config = dict(
    n_layer=15,
    d_model=512,
    n_head=4,
    n_kv_head=4,
    head_dim=128,
    d_mlp=4096,
    vocab_size=8192,
    activation='relu',
    norm='layernorm',
    norm_place='pre',
    norm_eps=1e-05,
    positions='learned',
    qk_norm=False,
    attn_scale=0.0884,
    bias='all',
    tie_embeddings=True,
    parallel_block=True,
    init='normal',
    init_std_qkv=0.0155,
    init_std_o=0.00282,
    init_std_up=0.0155,
    init_std_down=0.00282,
    init_out_by_depth=True,
    optimizer='soap_variant',
    lr=0.00521,
    beta1=0.95,
    beta2=0.98,
    weight_decay=0.05,
    lr_head=0.00915,
    grad_clip=1.0,
    warmup_steps=200,
    schedule='cos',
    final_lr_fraction=0.0,
    batch_tokens=131072,
    seq_len=1024,
    doc_mask=True,
    train_tokens=662700000,
    steps=5056,
    dataset='wikipedia_en',
)
Each number is 50 + 10 x the weight over its row's rms, rounded and kept within 0 to 99. Layers, rows and columns count from 0. The size before them is the row's rms in percent of the matrix's.

# up: layer 9 MLP up, 4096x512, rms 0.178, rows 762-775, columns 0-255
# down: layer 9 MLP down (transposed), 4096x512, rms 0.179, rows 762-774, columns 0-255
up762 099:58 49 45 66 73 37 47 67 57 31 68 44 58 44 37 57 41 46 46 64 47 58 41 51 39 53 45 44 56 44 44 57 51 48 48 37 56 56 48 58 22 48 42 36 56 62 60 51 61 59 44 54 53 45 61 46 59 42 48 51 59 52 33 51 44 40 50 47 47 44 28 46 58 56 59 45 52 64 38 54 54 54 37 52 38 54 37 56 34 60 67 35 55 53 68 57 64 39 57 59 50 51 32 67 41 53 46 42 61 57 30 42 57 69 53 49 63 51 58 44 56 56 28 46 55 52 48 35 54 47 46 56 62 57 31 50 56 67 68 42 58 46 44 63 43 46 38 45 61 51 34 53 49 49 55 33 49 40 31 53 33 51 49 44 26 38 67 33 52 26 58 46 34 57 47 45 64 47 43 29 46 63 61 53 68 42 47 46 50 43 40 57 53 58 61 44 45 51 51 48 64 47 42 41 61 34 41 47 59 20 44 61 47 49 56 68 36 54 53 53 38 47 50 33 59 44 45 49 51 55 31 38 61 54 51 31 49 47 65 49 51 62 53 40 52 52 63 32 37 49 50 56 47 42 56 50
down762 095:68 40 47 40 45 61 28 71 45 65 53 49 48 65 54 37 51 74 54 46 59 41 47 64 42 48 44 59 57 35 68 39 41 49 56 51 65 53 67 39 40 37 67 46 48 48 35 42 57 47 50 44 43 39 67 54 51 55 55 72 35 49 64 51 40 52 41 27 56 32 45 50 48 61 63 54 52 37 50 63 59 50 68 48 50 49 50 36 63 35 68 53 53 53 50 61 60 41 51 55 54 42 50 49 58 49 62 54 37 40 73 56 37 46 42 35 65 43 49 43 42 41 68 61 63 58 49 47 50 65 59 54 36 34 53 45 52 53 51 45 41 56 57 61 45 39 50 47 51 51 64 52 50 56 45 63 68 43 51 57 34 51 52 47 44 46 58 52 32 57 63 33 62 56 49 66 54 46 53 62 38 63 56 38 60 49 45 49 55 51 57 28 51 37 38 37 52 45 44 43 43 44 50 40 42 45 47 55 48 45 56 42 42 56 63 46 51 45 51 49 58 45 53 40 45 71 54 48 43 52 33 58 49 56 73 39 41 53 44 65 50 54 59 52 41 55 49 51 40 45 50 46 61 56 33 56
up763 090:48 41 54 65 56 57 61 62 31 43 37 67 38 55 61 61 47 59 46 56 47 53 76 51 42 57 49 36 62 40 56 59 72 58 65 36 51 60 30 51 68 45 56 58 53 48 47 52 53 44 49 47 39 81 56 54 49 44 55 53 49 50 74 42 62 51 37 55 55 46 44 55 31 50 44 70 47 46 53 68 70 62 63 47 48 54 56 36 41 55 21 49 39 53 65 49 49 48 39 34 67 32 69 26 54 45 41 49 48 46 50 53 43 52 31 40 43 55 69 36 29 44 38 69 40 47 36 50 58 55 59 58 59 42 26 36 46 50 48 45 39 53 49 64 32 47 62 44 50 42 46 48 53 45 61 38 59 53 55 39 51 46 57 53 51 52 52 48 61 50 49 68 55 62 55 61 30 44 59 46 48 45 32 50 56 53 56 43 43 47 46 43 46 76 53 55 64 41 45 54 55 46 47 41 59 34 41 49 60 61 52 32 36 40 47 68 45 62 54 52 43 54 59 46 58 49 53 45 43 42 32 48 43 50 36 72 53 54 47 57 37 65 50 55 43 46 47 41 47 39 50 49 50 61 69 42
down763 102:59 47 58 77 58 40 57 51 43 37 55 46 34 73 43 57 46 37 58 51 47 35 53 47 45 41 38 42 58 45 62 60 70 44 82 61 40 44 54 32 47 54 55 42 46 55 58 46 39 56 61 60 50 50 52 39 52 50 34 59 22 50 55 48 57 44 50 41 63 46 44 23 40 57 69 57 63 38 53 50 53 66 54 27 48 53 41 52 41 49 49 41 52 65 41 38 55 48 45 47 54 67 45 52 51 60 40 66 42 42 53 45 47 58 45 48 45 52 51 49 41 51 53 50 38 45 56 25 55 53 48 34 46 46 45 48 50 46 52 67 77 61 29 43 58 75 53 43 60 53 53 65 46 58 52 40 32 46 81 46 46 53 47 39 53 49 39 25 42 45 43 58 46 67 49 34 38 53 53 64 39 23 50 38 51 49 53 40 16 49 56 51 50 50 53 58 55 54 52 53 60 47 46 52 51 40 41 52 34 57 41 55 58 41 49 57 62 65 65 24 50 49 53 42 42 55 58 49 49 38 45 40 69 50 37 25 44 48 51 43 41 40 32 51 59 41 56 38 50 43 46 55 65 50 62 47
up764 094:52 64 32 62 34 43 46 36 46 60 49 69 48 53 50 53 37 39 54 63 58 45 59 43 46 35 40 52 35 42 49 49 58 59 38 42 33 48 45 53 53 31 58 56 52 47 60 68 71 52 50 56 52 44 58 45 36 52 43 58 45 55 50 63 31 37 33 43 58 48 52 32 41 48 65 34 55 36 25 51 59 69 48 37 57 28 50 37 62 54 49 54 43 50 64 41 63 71 57 58 41 40 42 49 33 41 58 56 43 60 43 52 62 60 43 62 47 50 56 55 38 48 55 52 53 63 54 41 48 53 48 53 47 48 34 45 54 59 47 45 60 59 41 69 53 49 54 53 55 57 58 66 36 57 40 55 47 46 65 58 39 69 47 57 52 46 72 44 47 38 61 46 54 47 72 56 41 43 43 34 35 53 62 42 54 36 62 60 57 42 42 49 42 49 47 44 59 56 37 45 33 69 58 48 54 27 55 50 61 58 45 63 56 67 53 58 59 40 40 49 62 53 36 56 64 51 47 62 54 46 73 50 50 53 50 42 53 55 56 56 48 58 52 61 47 46 67 41 44 58 66 39 53 58 43 53
down764 096:62 54 57 51 58 41 49 44 63 34 48 56 45 49 58 54 46 73 78 35 51 52 58 56 52 60 43 53 56 67 54 76 45 44 45 52 68 45 46 43 45 47 54 49 63 36 54 44 36 52 53 56 53 43 36 54 57 49 47 47 40 57 43 63 62 48 51 35 72 66 40 57 68 58 37 60 35 52 44 53 50 59 38 55 52 61 38 35 43 59 53 45 59 46 38 62 45 45 36 42 43 51 53 58 65 70 36 52 37 60 29 51 68 50 54 42 46 39 42 52 37 55 52 39 48 51 61 54 58 50 36 34 51 57 57 47 37 51 52 42 44 36 43 32 53 41 53 48 59 55 36 54 61 42 47 36 38 52 38 54 48 57 44 42 48 31 44 55 52 44 40 54 38 46 53 37 55 43 59 55 49 57 34 54 43 53 49 42 50 71 66 59 55 42 52 41 51 44 54 37 61 37 54 45 45 59 53 34 57 53 54 44 47 48 40 44 54 44 54 56 36 62 53 51 63 41 54 65 38 44 46 56 55 57 48 56 59 49 40 40 45 54 63 40 71 44 57 87 44 58 57 41 43 42 31 52
up765 092:56 32 38 44 45 38 52 43 47 43 43 56 53 50 53 54 41 39 49 59 53 61 51 72 57 43 68 50 63 45 56 56 45 49 38 48 40 49 45 47 42 49 60 62 49 54 49 53 43 27 46 38 49 61 58 56 53 51 56 55 37 53 64 44 46 43 70 57 54 49 67 20 41 44 52 46 43 50 41 46 67 37 31 50 48 53 79 62 42 31 55 54 49 70 40 53 52 59 46 60 59 52 52 54 39 37 51 54 39 58 44 37 59 52 57 46 38 62 63 45 57 66 56 48 58 55 49 58 52 62 71 51 46 55 41 48 52 35 48 37 47 66 61 61 44 71 37 43 59 30 67 51 52 59 42 55 56 50 47 43 58 42 52 41 43 53 54 54 62 54 56 51 42 51 52 59 46 41 55 41 53 46 54 42 67 39 48 57 44 40 44 38 49 43 74 51 26 47 52 45 54 46 40 48 39 31 46 38 28 36 62 40 56 37 45 74 41 59 58 71 42 50 54 45 47 33 63 45 42 52 44 68 45 41 58 56 60 38 38 49 52 46 35 54 56 43 54 52 63 36 59 54 59 38 43 55
down765 100:51 43 65 40 63 42 39 51 60 45 77 62 41 34 39 33 62 56 57 48 58 54 62 47 56 33 44 43 43 50 47 43 59 46 51 68 37 47 40 45 41 41 65 52 54 53 45 50 51 51 54 47 44 49 47 62 45 46 33 46 39 54 56 47 32 51 30 63 48 42 37 61 56 71 37 44 31 38 49 47 54 42 59 57 51 49 57 47 44 34 53 52 48 60 51 50 61 29 69 26 42 63 28 50 49 46 30 40 50 48 58 61 44 61 51 60 51 54 26 57 50 47 52 53 35 44 37 51 47 45 49 44 67 54 48 61 70 56 48 48 46 42 49 52 53 30 41 45 34 59 49 54 40 41 70 53 50 59 51 60 40 42 63 47 52 43 41 61 55 43 69 48 44 49 39 61 39 51 51 44 59 49 62 46 48 42 46 55 42 67 49 50 47 36 46 50 67 39 63 47 78 65 57 52 48 64 55 45 51 55 52 33 36 66 45 59 37 58 38 29 56 45 39 65 50 68 49 65 39 67 60 57 46 57 56 52 55 59 34 55 37 54 70 51 67 70 55 47 50 60 65 50 37 51 67 44
up766 104:50 51 39 44 39 51 44 36 49 52 47 68 46 43 58 38 59 43 49 51 57 60 36 59 45 64 32 39 49 37 47 25 52 46 35 46 49 50 54 57 55 50 51 39 44 37 47 37 50 56 52 51 40 51 59 52 39 61 49 52 55 48 39 70 47 60 51 58 58 62 52 67 50 69 47 52 55 43 38 63 41 49 58 43 52 64 36 74 54 34 51 28 44 44 59 50 53 49 54 42 51 49 59 33 69 42 48 52 35 39 51 64 54 35 44 55 52 54 49 46 49 55 60 51 39 48 68 66 51 70 45 54 56 63 68 57 60 36 43 57 50 60 32 42 56 52 48 49 68 40 40 56 48 69 53 65 51 39 53 49 60 56 44 62 52 51 43 50 62 44 51 47 57 46 39 40 48 55 28 66 57 33 34 56 55 38 56 56 59 46 30 69 53 49 45 43 59 67 63 57 49 41 51 45 45 64 53 31 37 46 52 66 40 63 41 52 69 35 60 30 45 45 38 50 60 40 40 60 49 52 56 55 34 35 33 38 31 57 60 65 59 56 54 51 57 53 65 46 39 47 43 40 55 37 47 73
down766 113:40 32 37 43 56 42 39 53 67 50 55 62 70 43 32 69 54 50 43 39 40 52 49 58 43 64 37 44 59 45 50 52 55 48 35 83 49 53 43 59 46 46 35 37 59 49 40 51 61 66 40 52 43 68 72 39 50 38 49 58 50 38 60 42 44 44 70 36 56 39 40 57 47 63 64 45 35 38 42 45 56 33 47 45 60 55 59 42 46 42 55 32 47 61 48 83 65 47 51 57 58 57 34 50 52 50 65 36 51 60 47 55 46 52 54 52 46 54 29 64 58 61 53 57 52 59 48 42 52 22 55 48 54 39 60 67 41 45 46 54 63 53 65 47 47 44 64 57 42 66 42 59 34 48 58 47 34 52 55 51 40 43 49 50 54 42 49 50 44 51 47 36 39 54 47 44 43 45 53 57 55 36 63 42 51 44 40 53 56 64 39 35 46 52 45 51 62 56 47 28 41 43 54 54 63 63 50 52 65 47 57 57 64 55 41 48 52 32 55 30 52 64 50 39 44 65 58 52 55 51 39 62 42 48 62 51 48 40 53 45 49 46 36 38 50 43 55 44 34 57 57 43 26 72 57 45
up767 127:49 63 56 54 48 40 37 50 42 50 50 54 40 44 68 49 51 53 41 39 31 47 63 70 48 50 50 38 59 58 61 67 46 46 58 68 57 43 48 60 58 38 37 52 43 54 51 46 53 30 49 71 51 53 40 43 52 53 54 44 60 50 51 53 46 41 61 35 33 65 51 61 47 57 37 39 34 61 53 53 65 50 64 46 40 46 48 53 38 66 66 51 71 47 44 48 65 60 52 69 72 67 47 39 50 38 54 54 64 65 45 50 50 59 36 45 49 45 54 67 57 63 36 52 35 60 55 49 29 68 46 82 53 44 49 42 66 35 60 56 39 51 62 44 53 56 23 46 62 48 39 50 44 59 37 46 65 45 45 50 33 50 62 44 49 55 59 73 55 42 61 61 55 47 51 49 46 57 58 44 50 65 46 56 57 68 50 48 60 60 43 49 31 53 53 66 42 24 41 55 46 49 49 53 43 42 27 35 53 32 37 49 36 44 47 44 57 40 42 41 48 53 69 51 67 58 58 74 41 62 48 69 46 58 52 46 56 56 40 43 56 64 44 38 40 61 40 55 51 40 62 56 39 48 46 57
down767 114:48 45 66 67 49 48 53 56 61 61 45 37 46 45 44 50 36 61 44 60 50 50 62 50 64 39 58 54 51 54 73 45 55 47 63 44 49 54 51 51 56 52 43 48 74 55 52 56 50 45 63 37 45 51 58 46 68 63 51 47 56 62 48 52 49 50 40 47 32 75 59 49 48 35 56 48 58 54 44 63 57 56 55 60 47 51 48 54 28 57 64 46 57 63 53 62 45 67 62 50 53 59 49 71 68 39 48 38 40 47 59 43 58 50 50 49 50 52 49 45 39 60 51 22 52 55 57 64 43 48 39 38 35 26 58 37 62 51 49 50 43 47 52 36 56 48 58 43 61 39 59 52 37 45 48 42 64 55 55 54 63 42 34 55 48 48 60 56 56 55 43 39 41 39 48 53 33 57 45 31 39 35 37 46 41 52 75 44 50 37 53 42 21 56 65 46 50 39 58 58 53 43 38 57 61 59 47 62 58 50 62 44 39 77 51 33 51 54 65 55 57 53 52 49 68 34 41 27 53 52 18 48 47 45 59 53 38 60 42 27 32 39 49 55 40 32 41 48 58 26 54 57 45 48 50 62
up768 115:49 33 49 51 57 44 57 61 42 65 42 37 43 38 55 61 49 41 69 55 39 51 68 54 45 54 36 49 63 56 44 58 65 45 48 65 52 54 38 48 48 60 65 48 32 51 46 54 51 41 36 35 39 25 59 57 53 59 56 54 45 67 45 49 33 52 66 38 36 44 60 51 57 55 31 51 43 58 56 55 43 51 71 43 53 30 35 54 42 55 61 55 34 64 56 46 67 66 35 39 64 51 54 45 43 52 51 49 52 53 67 52 37 47 29 44 65 34 60 40 51 54 54 40 57 50 57 46 64 57 30 60 51 41 43 51 52 41 64 61 40 39 38 53 32 53 51 57 41 47 40 28 37 45 57 60 42 64 39 56 35 45 58 52 44 42 39 40 41 43 74 59 33 60 73 63 57 62 67 45 45 49 52 42 39 53 56 59 67 41 46 50 48 54 59 44 55 54 70 52 48 57 53 47 55 64 43 50 49 55 37 53 53 51 48 44 53 41 45 63 57 51 31 65 54 32 57 55 41 50 40 66 51 47 41 54 45 49 29 66 56 52 60 34 40 48 44 37 49 66 41 42 32 48 53 46
down768 104:40 69 75 41 75 55 63 67 49 31 64 49 36 32 64 39 29 52 30 53 51 55 50 55 51 51 52 56 40 64 61 40 28 41 48 42 42 51 41 48 39 47 58 64 67 61 57 57 49 49 58 44 45 47 51 33 47 64 44 44 65 48 56 51 39 64 41 54 50 59 52 68 49 38 56 43 34 42 50 62 55 43 45 31 56 49 49 49 54 46 58 62 61 47 57 57 39 62 55 38 46 39 47 62 48 52 44 39 33 44 47 39 62 67 43 57 55 44 44 51 62 62 50 39 64 39 42 38 62 64 33 58 43 56 41 50 41 51 49 63 48 53 44 56 46 59 54 51 59 55 54 51 61 57 49 63 48 52 57 46 51 45 50 67 70 33 44 55 35 48 33 39 42 51 60 50 48 50 50 42 41 54 54 63 53 64 42 60 48 36 50 59 45 45 43 42 51 56 43 63 63 38 42 58 44 43 64 62 51 31 46 56 31 56 47 48 54 60 64 32 47 69 63 26 45 51 57 42 48 58 46 58 35 66 35 38 54 50 43 54 52 56 56 52 46 52 40 55 42 58 56 58 58 51 68 39
up769 102:53 59 49 43 57 54 42 56 56 45 55 47 43 69 52 57 47 54 39 28 56 48 62 50 56 53 64 37 61 54 49 53 54 52 63 48 51 42 56 58 60 60 32 35 58 44 37 48 35 36 25 44 67 54 41 57 52 46 28 44 65 63 55 43 49 52 58 63 41 40 49 41 56 39 34 40 45 50 50 62 50 66 63 46 54 43 51 42 63 51 63 61 41 63 28 28 37 49 40 46 42 38 60 65 43 57 38 59 42 37 50 41 62 47 52 42 55 41 31 30 45 42 53 33 52 23 50 43 52 53 37 52 37 49 54 45 64 45 55 49 54 51 51 62 66 58 55 52 30 39 42 61 56 32 41 59 58 63 52 59 55 48 66 56 47 28 52 39 52 44 38 45 46 27 42 51 54 53 39 46 66 45 56 63 54 35 54 52 50 53 39 62 55 43 41 55 48 35 38 51 36 45 48 60 48 46 43 40 45 49 43 63 49 40 38 43 41 51 63 46 47 45 56 47 54 49 56 44 58 40 50 69 40 46 39 35 41 44 52 53 38 41 47 69 47 61 54 69 51 30 44 43 59 57 49 43
down769 099:50 46 51 54 58 44 48 53 52 54 54 63 43 52 50 58 43 59 41 43 68 45 47 60 46 56 51 51 50 55 64 52 55 41 43 49 54 53 56 56 61 45 57 64 63 41 47 55 65 53 47 31 55 50 40 49 30 50 48 34 41 57 34 49 50 47 66 76 47 69 34 58 56 62 72 57 47 69 62 49 69 45 52 41 43 25 74 66 56 56 40 44 48 64 35 51 61 25 65 70 58 44 55 54 43 63 29 65 49 50 51 67 36 55 40 29 54 63 54 40 52 45 50 49 58 35 53 49 46 42 52 64 46 40 61 50 56 51 59 51 50 44 61 46 64 55 40 62 60 44 55 31 42 49 62 55 57 63 59 79 53 54 62 38 46 41 35 56 50 50 65 55 53 32 52 46 33 58 52 42 55 33 48 49 36 52 43 58 43 67 43 52 40 47 60 45 50 51 43 27 33 43 38 64 46 58 38 65 27 49 40 46 52 39 67 47 40 64 56 49 44 40 51 58 46 44 58 38 54 39 43 57 50 47 52 49 69 57 53 42 60 60 47 58 55 65 55 56 58 38 50 59 53 51 39 39
up770 102:53 39 28 43 46 42 62 38 56 52 48 50 35 33 50 52 44 53 72 44 41 51 53 37 51 58 56 63 43 44 47 47 57 53 56 50 52 53 52 47 54 51 63 67 40 40 46 31 76 36 62 51 49 54 54 56 51 37 65 46 50 70 58 47 57 47 52 50 48 72 51 43 60 51 48 42 61 56 68 45 57 55 43 67 75 59 54 73 47 52 65 52 56 31 41 66 46 32 50 65 55 32 26 46 36 41 49 41 49 57 55 56 52 55 58 30 41 45 48 56 56 61 45 50 55 47 57 32 40 37 45 42 57 54 48 57 44 44 61 52 59 59 54 40 46 27 47 57 61 34 40 50 43 43 48 61 55 41 35 44 42 54 51 48 68 53 49 47 45 61 41 39 59 43 54 31 54 38 29 66 44 35 62 59 35 60 53 42 43 60 45 56 50 52 53 57 41 54 54 56 44 60 54 20 39 44 72 34 62 39 57 40 39 53 44 57 83 48 46 51 36 51 41 44 53 55 51 32 46 58 29 47 47 46 38 44 50 39 61 37 53 68 57 50 55 37 40 56 54 45 48 41 63 51 52 70
down770 092:44 61 45 41 73 39 45 54 53 48 41 34 54 59 57 39 53 55 44 62 67 56 24 45 55 59 53 43 65 48 51 50 43 44 54 29 46 47 62 53 55 42 45 55 41 70 61 42 51 58 43 56 60 48 45 36 41 39 57 36 32 46 47 51 48 57 41 54 59 49 44 50 37 55 40 50 51 45 50 38 50 28 47 48 54 53 28 40 48 50 62 61 45 57 61 43 58 68 62 39 69 38 56 30 34 47 63 62 58 47 54 57 49 49 39 65 54 56 46 50 46 47 49 50 60 60 35 50 60 51 61 27 56 50 49 41 44 48 42 30 43 46 57 40 48 61 72 39 50 60 56 57 36 68 59 44 38 57 45 42 36 52 57 50 29 45 45 44 50 76 47 50 62 65 56 31 49 33 56 36 41 59 53 50 57 49 62 47 49 51 64 61 41 32 52 43 46 41 33 71 58 40 34 57 48 56 45 56 46 42 66 37 48 41 38 42 55 55 47 26 49 50 52 64 43 48 30 50 60 60 54 37 68 40 56 64 49 54 59 51 43 44 46 54 64 66 45 46 57 54 70 71 35 67 52 38
up771 098:61 41 50 60 41 57 44 60 56 50 42 50 40 44 67 27 47 43 38 24 55 32 40 41 53 44 56 62 46 63 49 29 51 61 48 55 45 53 35 48 26 57 46 40 53 47 55 64 63 48 50 35 31 64 48 49 62 54 48 48 59 55 63 57 36 46 62 54 34 54 59 58 37 50 67 49 47 45 37 49 40 55 54 46 51 53 60 47 46 60 26 60 61 38 38 58 46 55 53 63 46 39 54 45 46 61 47 54 58 56 49 36 60 51 63 32 52 48 57 57 53 24 39 46 66 43 53 61 35 41 40 58 46 48 49 49 59 52 37 38 47 56 52 55 58 25 57 76 49 31 46 54 40 61 65 49 50 36 38 63 61 32 49 53 45 50 43 51 58 60 60 60 59 60 56 52 79 61 42 63 36 53 52 50 47 69 43 65 57 63 47 51 44 46 50 40 64 63 58 57 48 34 37 58 41 33 40 51 39 65 66 45 55 49 54 50 34 54 58 37 47 36 48 52 47 32 63 53 53 36 51 56 43 44 43 46 72 49 27 42 58 63 52 48 45 49 43 58 51 61 55 36 43 44 34 51
down771 095:62 29 32 47 66 42 39 49 37 53 35 48 54 60 60 46 41 42 53 64 54 68 59 52 31 52 53 60 47 56 49 33 68 54 65 47 28 47 48 44 47 45 39 52 49 41 59 23 45 50 63 39 41 44 32 44 53 64 30 51 39 34 26 44 47 57 45 53 49 49 41 44 64 58 45 59 64 47 42 44 60 53 56 55 64 26 38 49 34 55 56 63 49 55 57 58 62 68 50 49 68 52 64 41 55 60 42 47 42 49 46 48 49 59 54 40 30 35 48 59 35 58 66 47 46 68 55 30 48 48 52 54 42 39 38 50 68 49 71 55 47 51 52 48 49 49 44 29 66 59 50 45 59 59 55 38 66 25 53 53 44 47 44 51 65 34 51 48 58 36 56 64 67 55 44 36 47 58 55 56 69 45 44 52 54 54 63 51 57 32 32 63 46 38 56 62 46 38 39 49 58 56 41 51 62 39 49 37 41 54 54 51 46 39 47 55 61 59 32 44 44 45 46 48 49 62 69 49 60 51 55 33 50 52 68 55 59 52 41 44 51 62 52 46 50 50 53 54 53 71 49 42 54 51 59 47
up772 094:45 53 29 62 47 33 38 45 57 42 57 55 47 45 47 48 64 34 46 47 53 52 43 38 45 61 42 58 18 63 36 58 59 50 41 60 42 45 59 33 52 58 41 52 47 49 41 51 25 48 30 67 69 45 67 58 39 71 59 54 63 57 53 48 40 60 53 49 61 65 58 51 53 36 40 54 49 50 48 47 55 49 59 49 61 69 58 70 45 68 54 47 50 46 51 48 58 50 37 52 45 27 51 47 46 49 48 60 50 40 38 55 34 55 31 45 57 56 57 42 38 45 48 47 54 56 38 49 37 54 49 57 56 48 48 52 36 54 35 45 47 44 46 44 56 51 37 51 57 49 49 22 48 46 38 48 70 44 54 44 51 48 57 51 53 52 58 57 45 42 53 44 51 57 45 47 54 66 38 30 59 43 52 45 41 49 55 42 38 67 54 47 43 52 63 64 43 61 55 41 53 44 48 45 47 83 61 49 60 57 47 55 53 41 44 62 55 46 49 40 59 47 43 49 47 47 47 50 50 60 47 53 51 42 61 45 52 60 64 52 48 44 42 62 36 40 44 49 60 59 62 43 65 54 54 54
down772 099:53 50 42 42 45 59 68 50 44 48 60 59 62 69 44 46 62 22 48 51 58 43 49 47 54 54 49 65 53 39 53 50 72 51 50 39 40 53 60 55 42 27 38 45 37 57 68 52 55 49 44 48 37 47 43 55 46 46 62 60 51 53 41 43 40 65 62 51 45 67 55 72 58 42 61 36 57 30 82 54 53 44 51 44 59 48 61 36 45 53 49 46 51 43 49 54 63 61 53 54 55 56 50 43 53 47 42 49 27 42 51 38 65 51 55 66 61 51 31 67 25 51 56 60 58 53 37 48 60 51 53 50 56 55 63 77 49 47 25 59 61 36 35 43 60 52 46 48 43 51 57 52 33 47 46 61 39 53 54 42 53 49 40 49 42 41 46 56 48 36 24 41 43 39 63 33 39 57 51 70 42 55 53 45 37 57 41 23 43 35 43 63 45 38 41 50 57 63 41 70 56 45 52 51 55 59 56 64 49 63 51 40 41 54 60 58 66 56 54 56 43 49 43 34 44 50 45 67 55 57 56 54 57 53 37 43 49 56 37 60 47 45 55 37 54 55 52 63 57 65 66 44 64 61 57 66
up773 097:59 36 65 34 42 62 54 48 40 41 42 45 41 40 58 48 39 47 45 33 53 50 60 60 38 41 49 33 41 42 58 51 38 56 54 46 60 38 56 43 37 54 55 57 50 52 37 67 36 52 53 35 55 47 57 60 55 42 42 49 38 60 66 45 43 40 73 40 45 54 55 51 54 53 50 60 59 65 57 57 49 45 48 58 39 59 49 61 18 71 53 53 55 54 46 50 53 49 66 54 54 42 62 33 54 43 57 41 60 64 51 42 37 42 64 44 53 70 47 72 45 44 49 42 57 48 49 52 26 48 51 54 57 43 40 55 64 74 36 60 55 38 53 48 59 35 45 54 37 51 40 42 39 39 55 56 58 75 61 37 49 40 47 64 28 62 59 57 42 49 51 43 37 60 61 54 56 63 48 50 46 45 52 37 61 45 26 50 51 62 43 40 57 48 69 47 32 60 52 63 64 49 60 41 50 44 56 43 53 32 67 54 34 58 53 45 45 55 48 64 46 47 58 53 59 45 64 44 41 55 44 46 43 39 25 47 48 40 52 63 46 49 45 66 42 54 55 46 42 49 28 35 38 36 83 41
down773 101:64 50 48 55 49 25 69 62 43 46 35 49 73 65 36 43 57 54 55 59 53 48 45 42 61 65 63 37 52 49 71 52 39 65 46 53 55 68 52 62 39 55 49 53 46 40 42 34 51 58 60 39 39 60 38 57 54 70 52 64 63 71 36 51 45 61 61 66 38 39 37 46 63 56 41 48 18 38 57 43 54 53 43 62 63 54 47 63 57 65 56 47 54 54 40 51 50 58 44 25 37 51 51 60 60 55 46 59 39 60 58 46 48 38 40 46 42 40 38 52 37 53 61 56 61 59 50 49 47 46 62 42 61 49 48 46 47 40 41 47 52 36 24 87 45 56 44 68 46 66 47 63 43 62 55 44 64 51 51 39 43 55 46 52 45 64 64 53 48 54 46 51 61 46 53 50 51 54 49 55 52 73 52 47 59 57 50 35 72 65 48 46 60 36 45 52 48 54 54 41 50 73 52 58 49 53 39 45 53 51 41 65 50 27 53 43 53 50 61 63 49 54 41 63 58 41 50 51 41 59 37 49 55 48 57 50 41 44 69 56 51 49 39 40 53 41 67 49 49 32 44 37 55 44 77 47
up774 096:53 47 27 45 41 47 57 46 53 48 45 54 34 35 55 59 51 47 35 58 57 43 43 63 57 41 40 38 62 39 59 58 45 28 44 49 45 30 33 69 35 53 45 54 48 59 59 65 51 53 39 44 33 55 45 55 58 63 38 56 52 41 48 37 68 66 49 30 61 51 54 56 40 37 46 26 46 44 49 55 57 55 48 47 58 34 58 46 41 54 40 54 42 69 48 49 48 48 47 40 36 63 51 55 44 57 32 41 46 53 25 54 68 41 62 52 42 54 35 62 43 59 57 56 41 47 55 49 60 58 37 64 39 52 53 53 45 39 65 55 40 42 49 47 40 47 58 40 44 57 60 61 57 34 43 36 60 37 58 49 52 46 56 46 48 63 62 51 53 68 44 50 79 55 75 49 57 62 47 39 44 45 51 40 47 43 27 60 53 53 55 49 48 44 40 50 34 49 53 52 57 56 59 34 50 57 56 47 50 54 45 55 34 54 43 44 59 41 51 53 49 54 65 56 42 61 37 64 77 54 45 66 65 44 63 51 54 55 60 31 31 56 59 52 60 44 43 58 52 30 42 45 58 40 52 63
down774 098:52 26 46 45 35 54 51 45 28 50 42 43 52 57 53 59 39 54 58 62 44 58 35 51 35 49 44 50 36 53 48 59 37 49 46 43 55 61 26 44 40 45 60 52 56 50 37 53 32 36 42 49 60 33 61 46 53 65 42 49 36 29 47 44 56 41 35 58 47 43 47 57 45 76 45 39 56 58 32 58 57 54 65 34 50 44 56 63 53 32 61 68 39 53 47 53 40 38 42 55 54 49 41 48 58 56 56 53 51 51 52 36 58 49 52 45 63 63 55 57 51 44 41 64 60 50 53 46 50 50 40 59 45 40 47 56 56 36 55 57 38 55 51 34 37 43 56 52 45 48 57 40 36 47 48 60 64 43 49 51 65 54 44 51 49 38 31 53 57 60 48 65 57 49 47 54 29 49 47 52 52 54 59 63 42 59 49 54 49 58 52 65 52 60 51 47 47 42 63 54 38 60 36 44 44 38 43 60 36 48 34 27 41 51 50 37 39 53 46 64 41 65 53 61 62 75 60 48 50 56 58 48 55 51 75 50 43 47 59 48 44 44 61 50 55 57 41 71 32 56 53 58 47 47 41 57
up775 102:45 45 51 34 46 60 42 43 41 32 62 52 63 48 55 54 45 49 34 47 55 61 50 56 53 59 45 51 40 43 38 56 55 50 44 62 50 51 58 54 68 29 48 58 52 50 47 69 47 32 51 72 38 64 36 35 38 52 48 40 52 55 57 37 52 37 41 62 45 40 56 54 46 64 34 56 63 55 43 50 57 56 40 63 47 55 45 64 50 59 31 39 43 43 55 77 67 65 65 61 50 57 61 54 46 37 56 58 47 45 56 68 36 69 40 54 57 77 64 54 71 40 53 61 63 22 43 51 16 60 40 58 48 46 57 61 36 44 56 46 47 53 52 38 48 55 48 55 49 74 47 60 54 48 55 59 59 52 48 48 51 75 66 39 43 38 76 55 49 45 48 53 33 45 49 59 58 45 38 31 37 56 51 45 52 53 36 56 55 48 59 42 44 48 52 48 36 55 44 36 52 49 46 53 56 45 60 49 55 42 62 21 55 57 47 54 56 39 60 58 48 62 69 51 53 54 64 54 39 49 46 59 58 45 52 57 29 61 21 53 43 64 49 52 49 37 51 58 58 52 63 48 38 64 57 57